Weights of a small transformer language model.
Size: 6 heads of 32 (1 for keys and values), MLP 256 SwiGLU.
Architecture: RMSNorm before each block, rotary positions, no biases in attention or MLP, untied embeddings.
Training: a variant of Muon for these matrices, 3055 steps.
Each number is 128 + 32 x the weight over the matrix's rms, rounded and kept within 0 to 255. Layers, rows and columns count from 0. Numbers have three digits each.

# o: layer 7 attention output (transposed), 192x96, rms 0.0744, rows 22-31,54-63,86-95,118-127,150-159,182-191, columns 0-95
# v: layer 7 attention value, 32x96, rms 0.124, rows 23-31, columns 0-95
# gate: layer 7 MLP gate, 256x96, rms 0.117, rows 0-22, columns 0-95
# up: layer 7 MLP up, 256x96, rms 0.112, rows 0-22, columns 0-95
# down: layer 7 MLP down (transposed), 256x96, rms 0.062, rows 0-22, columns 0-95
o22:110143141117148104143124164124094137166095085133092119159137113108122141108128082118145113106106176101123082095145131143098106151143163116156125142118101102118118127124096146145144153112126140124157092136116122134097110094139140111109144207126136103094118119078136127165146111173091150095
o54:144135119166143170165161130104115123101149121147162132139122106130144131117137140115099099143097135138152140187071135146146093109120111096168149108145133141137132093116115129107129156103078113140106166107133103088114118132130115133122149151104177124100147134130136168099149105174125141115
o86:103120123116149093144094123126078111124132096106143129139158116058124115135138179107123144143113148120135111074121119113103096170133146093104088120129116195137129144121156167185119110155127147122148109167084125111135141138084144153148129162124116112156081090121149140125154130131145128142
o118:146145151179130130131114126112170150166158146102141105113113109119134124120157184162141123169096130161106155115145135124119141113130121138124097200123080135152126086115169134148143101095106178116173152107110126125130156101148120087091151146115179160178167154121158161144165143106100104149
o150:187102119019103044085072097207181138091174144148148135059170131198078165107139111112129091100156008078165096144088000152184185148140074193178132031202152135122073188161048109197145154084044062196146085031136209152120140103192052179069133060079136180153127138171066059000050124083148197159
o182:147151090101115123116119132147114155089135131141149116121162143090123121075156177083123131154100128134167114146078126085102102142132085166128156138130157105166137118146090117169125107129103091159107130083127148150169109129149170132100133150132124156111120130125112133139131093175098153121
v23:121129163161150143176117098129068099176064105078139096149191104104168118111126132158151204095102131122050133119127129089100118076108098145108102118112144119172108119113076126145148124118119151114110158144152103151106161167174128140161116120164073149126163165051116142132078167124120175151
o23:130124126079140129108123099065141158112130072139136114132164077132142123152115132151117132102095163112117104078155108126163109146121161166139137106166142154122106110132129135133126179182118138152185122102118107136150125102158128148138104149123128081118105142102143129150066171138111097128
o55:104138128117176073115066143108124149114071144168133114072106128100086094108110133150106116121086127085145130108117161114095149190161044176111131182120152139152145156138075174127172127132164095126104122132130139142154157147126163128096215128124145101106101120134086178105172139111117098105
o87:144106065109158131184111123115170134137106144146131139156104090134110115202184112138099112120142099136119106143099118134122131094113181132138138126149099179109113105116182111161092071077122161142103135158117089116139120157146101110153127083112141121105170116093083118109134120129103166170
o119:139159107109168130126095143062119185116157113112122116103112154104137107126121075158163151148177170189029131105143109149064154134135107120157153111120111116142167155095090119105100061122170203130103162148103132123120125131145136188162147125174065127111115159151107155164117093128192162148
o151:072102125124000178092248109200119131133234054140131159148121216150089190159167132094074071073144209093242226247075082095103178108146203147173133136083128035051109150198205218150047221063114135151119037169191190204151127077099131032139180121145069138174149113137119161153170196163136104086
o183:110143132113086126058142165171112095089105141110123130153131129154115157111138169119118147096121126117127149144101158132074123152123095079150111178139117125127154112123135085126113150154132138140096147124089119172129135111070138120112120105078144148116096138151110148108111118097133153111
v24:132144190130107128066156138150059115122083122133139155100160115127141101127153145156067119088135072122099082179129089120086099127180100074098110106143136101133122118145086062158117101138098068094103123140020141113141092164212101101124132116131124077131134111147109150159111116133079099096
o24:131113112142157137124078132132088130099144111081123130134141150124140179108108132102133166152099120114144150095123146128162149176127161153114103133115140097138144113105132122104147114125166088094122163155123146112109160132148108145147142127144140131097155130150174098092114096113192097115
o56:124103132151149098131123127136177121125125091131145139138134149139148106135159152127129123129118091135100180180114106127181117156096149113150110123111120133144125122109104161135118180126090150136119144149108139098132128138112132085109174130118106113121086152136117166109163115065100155082
o88:126096117145084162064147126092134146146143122159122153133128127095103131132136159083130134132142148115126125098145099140124148132148071140142109135113148151129099147139114150099081161145141091116133123112121178099174136105116079155146181150125120134162160143154143167130134105171166140123
o120:167147140112110115108135152127103113110123113107096154110166136124113125143145160120106111132127094106136129120159155103091163093113105120105160151111081130133112102112112123162120101098142146128075096127086145111104112131122122069130112116154132127129174139127119138147113171140071179156
o152:019238152144178195255120061118196122148138139091140039128122127077115167212173086131115148133064255101165107105102124033169087000166135193188122054155134177131092108247185111172123095228124213181055132154178149139109092187121201207242091171000097166203049116127123084122149096169158037175
o184:136104073139127167100146119136109120132153117154142122134163120071083143128116133116145112139142138127185142101087125168099104150110074172121155113108099083148142127122116116202098119137122088148134153129147156154151158121154132153106139183131143117079116156128066158120117108164114124105
v25:144075186138137152113111139092152155162136128162102102111122175142117081147134134109150164179097122130090141132087102167115112175105139129158136083100176136119115154099160134133215145143088119138124119141145108135134091120182123192115195115076166172111110134161051087195145114142120148175
o25:110129125136134140124138171133108194119117164120098136155122108122126162160143106152131122119139126133128116108112108126158143126091094105121108149144142138128164154152155105128107148170164118122130140126120147140132140090136136168166140123145126124137169143154129118113100116128168125132
o57:084124090150095172134093134164105105102158152159150158156114123152142138179170129111132124134118146127162068152145131120149131157147137126154148124181166132141136064115096136185143148151159116123088164144141109133134128150133119091097129095169131141072108141169109089110115116150133152133
o89:114123122111072131075118123120129164143128131110124125124130142141110140186129102142160131132132157125119143107152105142105161116132173081159135061125130124123110193137143117109109124158162171117120102140120102117175122101119118131109115122146115136120120130122169100149113107086116133173
o121:109146115130156137175101121137134108168135150185105091135082132177141131152086154177123138124144165147092140158170115102107166129121145135155129158122142154081152163109111134094193104156152138119113160111100141108127138112129125152112135124086126115105126141145129118163106099094160149110
o153:190201157112203126230124100117070033128181222090129170101177030092090097152063069137111167170138104157119101119096160177165094138178136102134108099099128114246229100068091204155072178098158139114255085055180211055065117127123068165190089113194091108187115091024116195117181149110141060066
o185:100161169127095163080113139160137122118150157140186137115113123149140075119131122094129157135119157159120117129103146093104168117145108152111130129117181168100185147166150142095098150125104139103121152109118118094152125154121140145113127117163108128124139134140161142147160154125146101127
v26:080126118163152078123116103145137095167122155142178108164185170123048140114180116146124117126069141159112144142114122099131113154128076132096197177087117112150115170058091113072100141112168121138173151078125105131134110161058072095118114056115132123104105146138137118153098128095089207146
o26:102144077130120088118119167140164138140034174112108120139129136132171108112121098124116173107100136159135163194165142129119116133115152144126161134112119089141103148146108121138160130132150128133140119101138115131138134096119157112150142108120131133081093138130111093173110102082149121127
o58:170164125117182138101143154139157117132135142175155121116099152116133164104136155124100110146119109137116131137131158114110121125079168098081125177132112107135161119164140135179096104121169136138142116132093145122119095123122170096116123132058135161116124129153160173130125138137093149139
o90:093137121117166110111137084108124142135088126116145138149135154090091144112083145138100148099136132096146149155098118117075080179103109134101072135139118143168078092167126131157135124136156053147111123139146167102103144122097100132163089102129130158146092129119073142109128100093085148068
o122:096139127077141122129115126135169166104131102148100101130142110096082113134105144162097114128088125122134151107096169138099135077164119174179178142151113158109172119146107145076123088140147156139137161147135109169147158141141121096099109120151111121130147099147134138123093105184081153149
o154:105038055154118137159112107085173007155057123129171232033085102068255147132227109091221104216138151099123036065155109109096147037116065131151119084102126074149130144088100087128115124117061120054059011254051124099148117038155106163055156162169141103205206060075254170063163255097141156072
o186:145148140126099145108119154142097137141197146108113118146109154142133100127120118133135156131106144166155150094146131145153162140142094090101125098139101162117121130113165136163089133159146124102095138150120123141163111141123139143112106146145134134149165132130121148131148151190137140138
v27:065102139109089065123066154110133183115126110113134103170109149180128108102125124180155058135104123123125144164080140173100114085117111180092131118151117105098116145147146104103132115076127087087127103115087124134093163156168103154089118194159149141117104122110146072158165150158113127134
o27:129124129082163109110049132147139144114087145087113117153121104064117124061178114088128115102118134118136125106148138096146136105147104200135099135139077105181170137136141128145146196137133125095157150173118125169162139086147105124100139151102113176143143184135147110139064122128166108130
o59:135118117125125108132166089144089124137116133124128110158129137093137118149114100153132114145086125099113144142110111061137131143123113132111130152113170156086137119114149148148140103083138159110097127095120146158152161132106100139103106096136121099168102125093149099091128107113186083147
o91:157116158170092114155155140196153064102165087121141096121183147156133114126116107144145127179157137101132131153143121185133124129100095128118076189114122099131105101135131111185122098118141112132114097099148143071111170162147100120174196149083164115125143114158175151104102130159102137094
o123:139154140132159091165142122111159147119146079104166130117142120112164137166129188134131133119112106152134102139096150194089126159121133147179136142117128130152118150100095135110129088125142145113102156131118107169158153098146127133117099104154115127121126108157080108132141140098145105107
o155:139209071173248215101108128037015089235110155196139161154094255099195188191050172140070186134082126135130040230201084083172200144122054075130186079107109091106096198139071095098052099114108101169123125173151197061067114230060117176123165072182085181118124105104133131075167068080111094117
o187:149163153097124123159153140102111136143153136082079061129135150161149114153117122122090116133092150140103131102156126115131130173156115090108086142134146127090114139107147146109131126128116117164135135103140127158128124117127123146166131121111121148087140109166107116125136153160135120139
v28:092110124084142111162143099153170093162067139145136085157127174122121051158078128091197130069094085174130116149162148144172175092115112096156111134132100103169189110125139127190158110121148071100155145099160099166133113151092095108167128122160147172135159078113109138073142156172141069207
o28:070139116119127106145112140173130099105106170129086153120156157077112124133091090159149142112144111086140116140146098087089096105137135138110129098121128101168140109128129146143119145131108128129124157117166142167125098119142126099115162196122149112125099118102139122116137115130132135120
o60:116161107118119136200110150084106112094117163159146157119126144151116074141142144081090117118097116138128112128115138139065110121157117118124141113142175072152087092101139131109143126139132117128111102147147156098141098130150114107152128071108140125146109173136110180054158084172150120162
o92:139097133134136141143087121124073119148146152149120130128124150144163133089070081113154147092164160137118127170103138113183126120126130122134130161135150152109112135139179122148114141128100109121107085120126115149075108125144150101160103098115127087116076132117098122105112113160111117122
o124:170116112106059146148126093155183145149135116130160066125066133171144142145142126115118161137070129125115105080130133156122118142083120107171196155130113098116105075124136134122151077136102169115197154117142110077112100134126142152144108154151115120150134152142107123125089107150100152178
o156:147123178228153190119169097104188160160167096117212170168030072127140202120112164128100065172227219177022131059000169217255092209095126231146130170104000154101168190084169071143132210107148033149142053119081130120153169094079124180058170120139125139047079051111199172186085090158129183091
o188:092157155133134146140127132131105101144089119100176127101124125221157075143145109104112120108144147134094166173099090058149130135132103135101153086147148149137101116090121133123175182140121127139106141150129132100120091121113095110116172110154113131110081100137110123144154089089116140133
v29:095139132188105136120070138136069118070108135097184154148048075093114101116128113141099147168103149139195060178101138135124142130099188118141124151149130146145135043073132109116167079119103103125195105131189148134149110166082120156157170125180134165130149133173130087056112141102122156121
o29:126136104101120173154160110095124113168144097131146153175094097126090132103105134141146138166145135131182122127136133151096121151124125147103111119140135136127125111093127173117177136090128122132127116096118104133110098092106121114138090104165141147068106145105088074103102139104085122085
o61:122130126125145147132140182134140147143102139136095140128124138148120132130179155135091122102113133133120115113136149097134206158133134122076102082171138102125112136130129123150107171134094120122101131103081144091107042131124134129144079123115126149111059109088107122114114128120182167122
o93:149128142093175157162108146102091141099113154112120132157132116089137152094080102177128159111098111180151107183086126128146164127118149160136154183101112081161144080123107121161125108133155133141163101132092107136107089100145146129120123106136124096140069117098035105143085147088095135119
o125:123126116141139121155129118118135184107153144108122112169098126140159130128144105149145151146094153135136103169164149115145044131138125129141175088175186139134115153127095138102123168151119138098143111152141116148117109174099135161138152095179162135137162093167117135152141173144158063100
o157:133106066130118092069186055202195065150127102081042097169070161208220109253191131078107134122140060073070138141079146071194098128074084046196059174188166229178178042196193130133057150141073147105174179243233219021214163120181091112056042151117067086214210171207177130117188000073135089255
o189:156146140119138159189128112135131092146098158116126133120154160141147133130118116121132093090164065151120152136110139147141162134135135149123134123095146122119098137149092125084117130097090175120139140099120152133074070083165150117129104129134130062156085145119087135117116104137093124100
v30:140176141106124103119063083120159063152124149118104136106131112143142140141162116152123141136157122077150126166077136198189093105182158098169110164052048147157115139104126155142187160154112153124114162114053128144166098167171122109127160174197134182104139113158138096124127151131169120111
o30:155158103124107105143112130122144103142156107159114146129122115109145146127125152093111127177129137130141122096125118129126171147135148092111135147131109150124114153134098137138136089100133181128131150182075143111114126146146127081081125113172164163111115148157131099139151137133137123148
o62:127106118093152138106160075108108162137112117127133136188144143090144147126137121110091128135121116184090167181137172121149129089105073146120125167121131151109105112107136135096109096100113115181111097075096171111130116105123118144163105173123146129141122115145104156101146174129161115143
o94:116135162107137120178104131130142109141145109134110113117121111183127122110187173161088104122136155127142093141137112095141108062120129157142150115117101112139129096113165166122115149087096112133123147105157101134078108114125131140130117116139163166118125143130142108138140151155112142083
o126:098165109081125131069166113103133117144134106126133139088107104125118137131105096169214161074143133109122130133133122158132079188120170149158149138177136144148138120139143181106116100151121116156103150135116129120111076082135143168108114124153113114093133144136134117087133117165151127115
o158:151051097255160145126065160228124123134157118087190149063110170204073085144078085059149144133165143147087221131237075128166066139006080160101102011188187015226148154076151125158154168255114097107255122142196068114223101095120106154153102116102106107164000074000192174168132026125062142093
o190:144080115134136120144132140131118118137145129160143152125148137099172127156131117133125112116117127119154137120108130147131050169150127139115142125111152098120128109156131113118161119149124118129129162131096143151131157131124087097144152128100114151121128108098086147126157122150063137142
v31:127149158138182094108119111141200100136104118090119185111145211093090104118034138123114123108089127130079129157164107189127130164111111118105137129171113189115104155136162195127182144134095192092139137163164163125120117135114171147089116156170071104113145125114168090145152143121100153176
o31:184103117080159149139089123133130114131103133154137113181142095118107131110125126142130152071134156140142090116127116098125141137141127176153118113101127141129141137131165114129167138129107142141152147143118104109129083117135130096120118166116142089136154150130154139092131124107137112073
o63:067138126108163139147195149168103133132151134095136092131109120146113133146168176110132174131169139106156129096139108133106146116110150159113138059118124108078135150139142116154175169137107096124155152129109152105100075143089132095154096105134130147080111125149133117112139072107111146132
o95:142142122209119138146115146135132098089148108140112175141152083186118121097152105128098127163132139110166115129144131189154143112096165105121164174121148114099116072128127100154160126107130109143148101159127130138137111122134115119081150097130137100101124116118085131149147124098125088113
o127:085125203096138183111097119151082167122142145115104131146162143140118110133115083109100111146133105108091116135081125074107155097138112108121123110150088152155151146133102111097107130126106163131118156121154155109125144076132168140116160173118147146143139112148157120166116139183126129144
o159:158103118187124093051110164076115122147110128242166182000094128075118228184212141043197114041060114196106188121029166094103069124087099160059071150068115152055128226124102255074048100080249209067198074136181121083081229125146012090147106165136097188132073138096145097058102083123119205099
o191:103140107110139146128163132102139118148106133109092143124112133086103142171144123142165084111134104134135136128158112126125119136112132121152147098124135093136093124106142141150119139148138102114141131117166151111107087135131134163162166119157138091145134142109123110151114143149155115126
gate0:117190147123156151064067164092139177131185109146144147127148080130211142123071148164111127075144199156156132157093156174075197187107094112172113132101135106094137166105108138110133147200100081102096207109089114105143113135128172152172171186125156147161133079165157109036128093145095128134
up0:061136185083094135146068136178135102060198121156133122144176171119094103163174133194181142199183131153103150144138105178135085147162141098110062106149117150131129149115059151154092129104117115165146132113137098126052114108181127147116100194120076146131119107107131144066140127103097067180
down0:147161148150132065111109140155154085141097138101100152143131088152196087177160100077121139111054118165143154102117085165123148144070141089109099194149122082140120129109195144116104120093119043137120143165139116084093126137161117105083134120162147161135135149145099079151102145122155142099
gate1:140121121135145125090136108108098044136167086091118084086102101102140086137140117111093145064128106151125089115131137137145135127137093119156191165133112183156103100101080093116194127107188105119086117160123114104073135168093133097159106031089102133137166078143132121083153156149128170156
up1:122174143120165103162136133109154150160127102121104114166111074117120116212124107109143092095142104189100086149131174132124065098099156082134144137109093150144079117080119179130153139119137104120137121120147111118172145106114150174114152128099146153190146149100115111115131115154109112087
down1:120158131100151171115111129083135118100170122170175107097118095069217157133076105131110152120127077169133165153183128152131143175116137112130126109149145136154135137146111153139121141155120173138186110155188103135142128128149093095164142130137138149160122123178148124133125130062083093078
gate2:116131116164095119129103125127145103125166104114163095149088112096119168073131075119114159147147126144124125163070112103076124114071115169165154170112157209129122166137078141092135165124091097081089164138172067123140143084161131145099115094110100072110104120101146159150155201167168165098
up2:208125112087126175098191127131123190151153094178190174147180115164123067127094080090046186135135120155093159093096090114135093168096134145115088127129102106125120142127088116142160171148074115149146044143117142113155111104127136108166121135095109090115165142163070118095071116133089141124
down2:123169121097121098149114161159162160150134125110147080125116105153188103172132150127107136179071091123097131080151140105159142200163154144120139121070140094117142106138097171169151117108140111177159111135156074149139101133159152142061093085173112088133150128152073142092073121172092111135
gate3:116114125173180138154108137117175119186188139118149118102132067126157176132135106122147137080140086143126138127165127106171168113098167080092139137141161157137114133173092184137131125125119113129171091093059089085160140118106166088118109161125174147139164131119151071159116147135111180160
up3:121152172113145124105101146144074119148162124118143205116120073107117120106135122146119075151156127143151155155142171128117103049109126166127143148139146144102157133136134139168103091110166130127133150181166176110094101115171149119165155093154171159155084135133116152080037119146159104188
down3:129099170124162158130126055100167097115130069136112169147110152115117113172140144114118170152129160122144086127133099151171163197112176149084105111122151154137210131114069097086107149154112127112140112129161156145116080183165202129146145115126211115098161091144103143098144166132175069119
gate4:126168159131164160114075151105129143225106159119148074156084091172140144106133118174075147140188105100139119124094107122127090223098097065121097172118171134114166141116115174133160170168161125152176158103139081104170086191090137119089159125112170182157112140149141151154109130083142111053
up4:167096095094136150114081168180157088120146127084101073114148123164139136158080079163064114132079149156133124127119096177101115134090097098092115086118114226176144147163216161122131127104091151071143118113103075181127174139177126126114075123156157176172099166103079141137122108167088095158
down4:089095100114127100121145165073076143137103100148106120107140107230142147086137117122106149124104088083218128130089119090176095167133180111141152174112095090113121134144104072112083136166149128219114082110104114140164108161141128128148208133134110087113125122097131075167102086111172109127
gate5:155143128173176078138156076121135173157148120145103133101148118125152054082127119147036106108104113104129094153130107136157113137178139114150142082155080101112152108152139111173206079138120138158089114153125141041135126098074227133112129157115112137140134154146149120102104098137133117124
up5:164190107137161100174109122135129119212178115102180092135181074091115089143104105123094141178146107119072131171163170110085114116101116146123080087110179144102109093102134164166140083140103091112135084066107132133148105088106170139166164104059148172122104105127133145110155116124126114141
down5:134194098099108094198131145101147089148129125129052173090178109104100117132117141181107153125108125155100105156160101164142100070085165138128131070117117111153135134135125125149103120124106113095157172194138080073085131143144162166148206145167047156139121115095122089085112171126134130093
gate6:156095156181133176100078119165111136128125147111150126116120105186146097156106149174160123109109090072156148138170189123126163095088099097144148206208119176168129124135143114153222213147096168095149204123100155157186105100115131095125107164153055141166101103124161168165158115135133154155
up6:098064130115179128112141132109121150048144224167140107164195184160091180115173099131167077142052190123169151197089170123135149073160152110117110103114169173138112130121078182137184132159128121128134099163119174143093099107145119157074095124091086135099157109115117150126111155114112115122
down6:146129129118139127106110092188085077067148095170145152132059129162158159080123127135108114112074085116094117101090130087102175136081166152130045154186141188152133160113109121108118169071096059127118088129163102094156119117127100138091134196110115182130095103111180160073066089096135141057
gate7:121129119122095134123112134109121166110127113109119130168088148086130102164174165156096118063161153142119110131104091104089154084130144165132227187129138167152210117096093178124074103141066115095095159183100126136110162171113172140158114163134158148114145182090150087131109106088158179142
up7:131118175168084141106073127050128115112071136120111151103168105152083157153130117154190137173147142085129158134134138176125178033127126100128140101098087067107117167118146091226091134107148138131117153111139146159107088179209135187117145151136141196140102114088176089111125150110139047099
down7:156147085095149103130188120185135085212144177143102122119138111143158108130107136127085183088199102115086163152082087171109138117118136066141142119065125150178176130159111097089146180120111124138144117129076078162124141128087182087133140151130148149109145141110132078176169090132127150114
gate8:095160121130144132096073134128073091153125172130187107120109117180162142119115170128034059075172053132164081115149186117136143118149104134175076065106116121146163149176138134116155088085138163139119100199146098116088113146147112069184154183115194119075098162070196118132163151150159126201
up8:132169130140140105200144142139143125142192087212154085103126143145111089191105139153100172105159108150105156174175175166159111206122157144126117086058166125085108082166114141114113143178089113094126115149102135211109097111172058024161119164099139113141190151145155083180093176125123136154
down8:122170051099090104128129195180103112139157084163122119153126093148084075188106123180108108081111128146160141111090136134131142151067134151137158165124149076127117137163106068091125125125076104088078116030124118173072116187089094164153121130093145200162122142130113068193054130157164121171
gate9:175136088170079125198156072150152157122112159149133117103151104159120101158114176099104033183153124140154100152127119191089159100125174142155174147096052177170120127134140161117132086148126171133131182087133123103123094161122131123119187112184113141161188061096060119108181168108187164064
up9:080172169103146083136076164158117103168114117120122181108106173145101134085140100150153174123137092169092093065149150142100151091131057145129132132165106185117109103086127179107135142090142075145115113158078157185075143137055168159114139132128113098118082134150163114187150131161119136177
down9:155119141132151063124093103070141139207152088087169110181141150147093156225173134100124126144156108113083095114102082133095176193141151177110133161144166139128099142138132135130097096099137134101131139157168108138137140114171054194088077165117130105119127146107137103114082140129115114123
gate10:134172201115149136152142107116096132107169117095118162140094131152140155117185133099127085091142114099096127116135100123112138105167096115134170084123152109135164141090166151075098128179025109133135095129118088109157135100122119123093155114109111139118126130110148101124147097094147136116
up10:134126118115122095147075152103086093116172163142155141101104113112162175128122155128130125128088120159130184121088150151100124062129129154096106094161151096135148102155129165144163151135177095160098062188119112155166119174095086141135116126152120107139124134142118116173099107073118129140
down10:142136144161151169133082112130118096129071161174148100115105121121156175123086090075098147168136103080105136081127133131095112140113129140128128126116144176139135154113065142090171145122112194119131103142149120109156118146096062140123090103056099154135162108155181115157150121113094143106
gate11:139115132164153070153102088178103145105171142145150102096088182171145103148109146177139081172049137144127127135147199156165105163115116103130120155123100100140076103193123103115139079115122096164157112073114077126171173129056205182110139126086097183166134129137165176086117147089108170130
up11:096101124116097196102120129114170124154105164125114126119134089145151161118166140142124147086158136086088128112120132095122167123131136098156125116138145100100152164098108182135117160105144115110098135190149184119143111143145102101120121086142153091100143089104094123123123140127151133097
down11:146100138164133143099095121090078082072108111139110116116113161093076101105120125126192147121127098170133147152117130101137137139132043105153124124169099123151113095225116154134103091134149200164139094139130115106110165102125177177143102089139182102165206137098159152136107137129086127131
gate12:167129127133122152202124148123161173132148094097139085157126098112114160104168132167078093150134131099138133147126087113149062164131127105158129156170151155162135041177088196099127119089161113105160124137090116125136149114171162120121108116167130154129112112120118136084099145091147179137
up12:120122160123093108130118135120154156107099084151133124106079120113160153112113132173098140121106122116115118102094094154168136096109168119194135113132112107142133131148104105087164128077141090105162087084061104151146121088094131108140116103142132179183106091164141113114092150105162099126
down12:111180097111113080085142149150135112147189090131115099078131102129131066127151111108166136129146099068131110192105112122069168137174142135122099120105117079155180190159127149123122143101156120154170178161155141105149164106128128097150153150124103108086135117066125184161102120159126180121
gate13:134088161099133124153125133140104125120130177196139056105145159192076026099138120109071112110132090176154090149084139076038107162160168093088130167116136117145122138171074174111204165110099151064152196115130167130145108127082175088070107131104125146166172128138163110187116118144163092143
up13:095077110170153098142089132109128078127128182147147179164139140121129186099135100144128070097123132170102185155168097083112105113094078172134136095151107176164078154130076148206134195147104126165121133219100096115088145102196118063131107131143104208090154106184165102141171111132121132171
down13:110152064135166123141149076193137115158125206134117185077158133123205122131084089171095162180181134216089138147147124130129111150103050227111112082102123105061133137096151123092158184148119154130116110082137119126113147125081125158148125143156109130116125102144165103114177086056114117099
gate14:133179074156120132139086093113087130103108103150111063152172141087134131113086145131109139122130084130166100131096165061064112116203152159125124143104104134117172122167166136117172154109128113068107146078137115162154183127116123207114166119106095160095058154103117138075124141088147074191
up14:182103169150131135131142160067078118102144106100136166194150094165087077091144138153120144158079112118058146105126133143116134056146107160151095114145142121141115133085105114152089133143116116192147175160176191124186085070165185138157074169180156119077146130120154070125112117145128172109
down14:115117134121128095092101159135197136134098095089185146156142133107115146163058119105094126119128103095222116149167152099188155178109125154113132124024090109108108164154178091132173117063062162091149124137101094068144137198112110126137117141126147158149121141171147109131157094127138129115
gate15:113157124101132103118126167127134122090131123102109106074095152118120125115117142161155100148126126160107150132124120152098119145133172109130126129088136154130111135124122169132130183141056148113147099137110103156122103148146180115099177146156085124127168112114115140137071142099129132126
up15:109130111094155131113104117145116131115123130118115115124126137140091142108129107125123140095109134140131160144126126160097094121144077134128089131096121121142149152146102137133127155100149129104142098161103119139119158148123122116126119149127130150171146103137136111157100157127131118141
down15:128125151103173175112107140150149115151104149156116087097160105161122171054104091111099152130097140109114118174122141137115116145149088101110139165133138110135142148132106135146139083114134114169172169137097108121136156138108098110155099129120119156140114117126096122126115158120149143155
gate16:118117168136117151178168125145228110180129083153130206086123134128096113136152143123122139116144111087069063112156107151113169065155103146122189095144145072174153087161128125162108138077169099141120137096067160136065187124177166150090151139200104119148147106144136161200081151124061143168
up16:114210065127162129114194175122163176171154113133197191165169136135161131118131128177148121091130077084176166134086102134133087060167107140158126114083181153115082163134131177123119188108093127179107131188093116142102194161128151112080139132092165170123107119148156087091149169120091048112
down16:179090106140073153143118084122106142124112159091133075130124142136089122130090155155124142131168062182135087180117151069159161135148115133113113124138143152119160204112136194130158147168081126083162071061083114092108135058095160128156157101161097155049178113133139176111207182121104167140
gate17:116129165194125079134071155120148180114170158111128116117093077094160126101144160164145118090120160128098128160147083159145130090096156113141145102115145152141122075115126113112121148084105094165112116106120134139146169127072125092116142134151202179173121097140109083085141143114076151100
up17:079187095100120083161112146107094128192148074116126135166158182134138170181119117163110129101095104161174136137117169107113133125108109104123117114083096116132116138133156112089153104155179110137115125179133114176067109142180096158138112069178133135099125184118151114143142098081178127132
down17:137151106163122147074136190140140139129110137151187093133078114162126106133084119089076136150189106102119170104119115166156129106140197082185078130086145167097111135147153110122073101147098146116091121118127145121137166145176143069095134111172098096141119140126094100108172131104106123122
gate18:053158114176125051105119072096124105140195159201160157121108124085143115156130131162096157156179158183147122102110120064125147124108165073143116123170131113119105111108102116139197152108113118105153118133150202162134119082109162083133149091113149108190151176130144149101139176163143151180
up18:086155057131144077071144159185129149114103141149132099220200190118192173121142129142134131090126112108128129150169137134106121103096104149118096136124067099164109071196104124119081111124146161184145119167135151131159149082099159124083153120078131149068117153100098148045100163146147132054
down18:104164034054125141116132138173162181145158135132139130139161163152144129170172093187147109134135103139094103102081078119111117152149145137096094108113147101116089060161151181146082117114109106111180091194127150117136157116083161138123137145124130101164177232140156119092152240132073102169
gate19:122123119164151095131142096129112079157150131124162149111086149085160166185136147206138120225106103106094069143139094113146108150119171095091168159150171122184168117099080164065148161128114076118160157116107137160074113066116158125159106143144158172080135101108078128114138068162152179138
up19:147120168135098125105147180115172163119152071112128154147182102099058128099105128112157155120157149145230137104091142125061115166037150121129139180146171178125152071150126093173118159147163140180093091143149137101143130185151131125141130039114189086096135151176085114139093110121111159100
down19:191077150176120174102127138077132152123154158113077141084144128147094099199111131116106105115130172174215168146065134127141166117138136151114164152108192137175137154072199132085192146151080128120160139127180101150100125098211169118135143141160139116084111100110168102190120152194038143155
gate20:125062191094107069074111154149099131153086118097138117098136138170147098162135148154133107140094139155091113127175159133114081084106165111087160126187110154129162075125164195162126114023135122093102134095099165116120138146123100138136094161179145103105141136116101089145106147180132085133
up20:127099132098110158101107140154155148119070132081099120148068109165169190133105159160073082156125082146154093164133097106066133158135185136055102100127044130188114154188077086156108147102117054135132084156157126123157141118116172171099141138098107155090137129149150145087131120157093153139
down20:122092133125124171115119125121101149178086117180133125159135117079067049117135074149139101126154138096095124116131184076156115112093122093115144095206115092153131154092106122184096124100163135118105083198143108142110099087106152127141091118188137080175135118107163126103106173130113114122
gate21:151099126085109061182163138151108129138147114142076110098119106126071090129112147098122132138082106153186107120103124139135139128098137067133140124152163143122180120100095125131165165134078109113146111128110085122140110098121119143127140096085165179127066087121178217109107133115096151157
up21:099147114118111143130137147098142114095134141113078151103165188139150143077156157102128111159140149167090130070155096106110213166145139132057122153140097143113131126146175126127135136104116095110111118151103110082190131115093171149099148094150189138165148149094150191183141165166087163107
down21:140153101194097126119134188146159071114124131137145160137143133116114198087143143118113139147117105120093105105160119128168202160133135087129117191116103087104101133171171142189101104130187102140153156095135135121147082142112107103069137149136077133099164178059125078140136106181177037120
gate22:168126106165154106110137080089108114135148103161097125124135108115082134181144176131132095181132119155081091121106153136100123128146157072151119074127087118124129142071162095113117121123175123124109097155135056117103102119121123143082151147173083127131156200118110117141120133115138195107
up22:130116140114104190151130146127103130101123144136097081125118142173148108129124155109158097091089162077141111125101141118137088133100133142086114128141143130148116139127138101136135152104135094146125097092161190106229103205104117093139060101076190140178141095126116154156200096097096122227
down22:141174113133094132149130092141098067114156137092126140136124100100145160115051140155158147077154153160132140204159091055145112113129070116139156093126178138189150127156102157132153193075091080116101137116080129109129128156109140131158095175113126147128103075105170133167123094100121115116